Weights of a small transformer language model.
Architecture: RMSNorm before each block, no biases in attention or MLP.
Each number is 500 + 40 x the weight over its row's rms, rounded and kept within 0 to 999. Layers, rows and columns count from 0. Numbers have three digits each. The size before them is the row's rms in percent of the matrix's.

# q: layer 8 attention query, 192x192, rms 0.112, rows 169-175, columns 0-191
# k: layer 8 attention key, 192x192, rms 0.116, rows 169-175, columns 0-191
q169 084:505459418504554531575423506488445479404420414450482488520587496495506466482476507487506534508481481473489529493504476539484472520441508546578474588449445561492485521502518486484553485499494451576520471475532537507535543528497533528520438450505513443516515504521479464460497510481475496499562567441503570469540478491599495470503418583586486425523501421550516522543451542530528474502587476537577449510518518516478538530478479501486521481505520440543540491515454512490468461448537513509587586469549436538517508507523525498559519459512461562518489510538480488558567481453490500447
k169 090:478494473457478515459492504489453484498464510450536490382533415525479533488525387488439525590469498472526443489467512457566478523462503470464447462419482496493553504550508502462473507536486516523437517475514485557456477486453563433534485475471445529473543481524504445520587447470500496555527450504512538557488577552447540481436465489531530545474462514497497504459505537550440538544462504571474518478511500489477441501552567470540476571549467553545620514486465463499455587440584446481450490551553493449514496462519451480501509493511573555492512492493472448533487462523522510485
q170 090:493444508537512484556522485528522553531472457541489515529476429518485536579467507553535478502487512569470563526549515470502513506432461395471472486529522494586476451492496513488419507454491557504489527594527441554505483441547535462536558526462593491499438513504484580540504492531508458469548523482491396536452489572594501485464559533442518488553582491446479522512423497572525513452478439531433515547517441496516487501469516474561519511527467470495438468515550502519515423474483479486473546520476491473495485501463485501474408442446474449509539528456500522528593444494524512484
k170 100:575562503492513537521515512534518523484510520482540519531504547571534546472462523420526522464474486521460502504466545495484472499521479489532486588471532510493510494443471399513470493578518472574443488486420460459498465553476500451519472447533504457488505515477536426494483490615468469480456504472531466504500483409468471501474503548466479441551471522469552554439494505447457531455469462446457550499497565438570495495432438424545528514420541496526440485549530525394439527545468515446478586504467542501488496547414496453567548487500521519502490452455556515505462558463505485509
q171 097:480457455512465501510570445476606480484502487516525547507457510489490530546447535463455521453575477478471600557510383474561535551472523485504503486467488516475517452480519544486412475501528509419459532552547517507531468486535493405484530531499530502516556499448466499531530491506570510481433452538514441529468489556491499514469500494483575549437473530487537560482442508484403483472450601471518449446492502465513458453529519490547538483493512523419423425520465550480523435546502505480545530532539548556473488460477465491483414460522455436508470494488545437491453482518484546518
k171 097:491526581547506452495511532510488505558457513553518466530530523508484510544569520483603514484509460467449462503501462450434574509462500510517492558483535515417567542473416452502532454492511492511456486466472471482476501471455457503474551532498524507445506555515499452427510488473522524500431465581463507547498483484510529500554528524526501442435423513428429517504539420432499543450490527473515580424469492430543486515492451457523479403511537566499467573514477524592457467504420548485464520533435504518428440533500488512411526519526511423503483516493531466538549518455513489490
q172 090:495507504502501544557457509389545469548520479513600510525457470512516479504517468458556606480532499501547539578491477517578443464502492407490509404477514490493502436482480526543528433503501528532513474511390504527520482548443522515540512444419460507429435497476462545471559452548500473522532500482559516541433485494495567499445476472428540525536525551475504496483475454525494503540502501491569511442478524500536512480462508425534528507504569514462494523525543460517513491539512514406516463536562542458432485527459467503498555456562573458575428522507489465462499496504420502488
k172 105:498446530509538496521520471507478535561505473480500470529477447532529521464432576485528409473508552534481487579537507553468480547461479534542525550540573624482595534523492489535525453496485495464467551424522535472463467554505550497559575492546471467527522525511549415484484474505478525464395475564496493577484518432530444501547515537454542439425483427472494536493457561507515446458481489490505530498585482497473476494533434484509471480503508475491459480458478562498491493533499524508436520495434430510482553464450498554603459513465499506474574462462539521497446522451483481533
q173 100:492494460529507538540565497514585476461498498590467496531468423527517419576509560538488417516492502521549493605516489533586483504560449530476497475536482524468450542530414482463440501478459448447467465523481528531511490507549485509503516522509480504471494536513530523526593492515492517494563530468494486470548555539511491570505505482344582517537492520478552542538449452458484588514480534526505483482490423517546465503442441477505513494509459482490477478462530495469462546520478521504486510514438465450533536441438500505469413494506471477514431488423514500466493424569458446520
k173 099:515509512476508566462603533513498467466501458493527559429519575484521486525500464475508548538541454502498468493489488569441516521468452449586499486494481515498542488447504600476574483551475458513577493542588468467536468500412481466536525492519558484513566481479491489471446514509437582507473480515473465524561525486459453533433377482432501500468467497439499537419537492477511550447529468409486410452477513541502519503526447466538469480399517475504541510498475497494549512454485549483532530478456462506477515421469511483488505511539452523503567458566483535457485522502562541456
q174 100:495510421458525414470434482492547469574529489477480454484585529484519444540539493497521555426527460482567518517541571554476535479492482522481527514442520503504468520579489502502490595504415511501512510505513500541577485446501496524522530461496490506519427455518474571447586513468539442463575529489499474500491541471509472486458421435447473518551532513522434446535458519495471579481512538474458531537502486573490405466476463454464470508449502463549510479453503461498527559461487580542526489485525487522532449456502522463503527534540554539501509570466519536439452438493494553391
k174 097:433511457551471452449532518454482480566481524475518507526526528515528584509426499493502497542476497457504493486432477529576493462488495546526480519473440564491507566420462482590541528445505487511408458457486509499473588500504561461475562490538513484491501480525517427480506445438527533446510402536512481449488434593523497539552500598544546549453523487546495505543466472518414512456463492621541517475513515504469490457501463442475498533535505483538483522519512511511550521457503542533488547524502490588467494508472407463503515475516551467569474495500516452537522441525566436527
q175 088:442596526543468485457500474461497576541509456506535593554492469489440532514422482500520486440593507469439625486526491529463548470549531562495493495464565545512558527526530464491551438496426518439483450523512476535428535491430500529505576542439459542486485514451494585485533531449481456518435466479505478471491470500519579489497502476527479487498553479438489511521385552473474466494414505457474518499514474437495521464519474480469456543497531519478525517476582490441530510474477462516548427527468449499489565465491472511427484490456514464476448529490538506421510524488485497514
k175 103:455485467513468475487553510521531530472553490557466481494542533467584523502510562517508514514546506534478497491473485510554518554490537491505560465586491517514478487489525457490475497446480457493507609521475519515398411549518514497458497547538475448574499495439449528497515470404524472540532512484473547448501489416467534463546436458463538504423470513529543469473568493564584510592443468503515521497402468480485505462557458441471465500472513483554481445521510531404561497487442534473553458557604503459498493545465523510516506508498422492473478500552454475460468530503500464578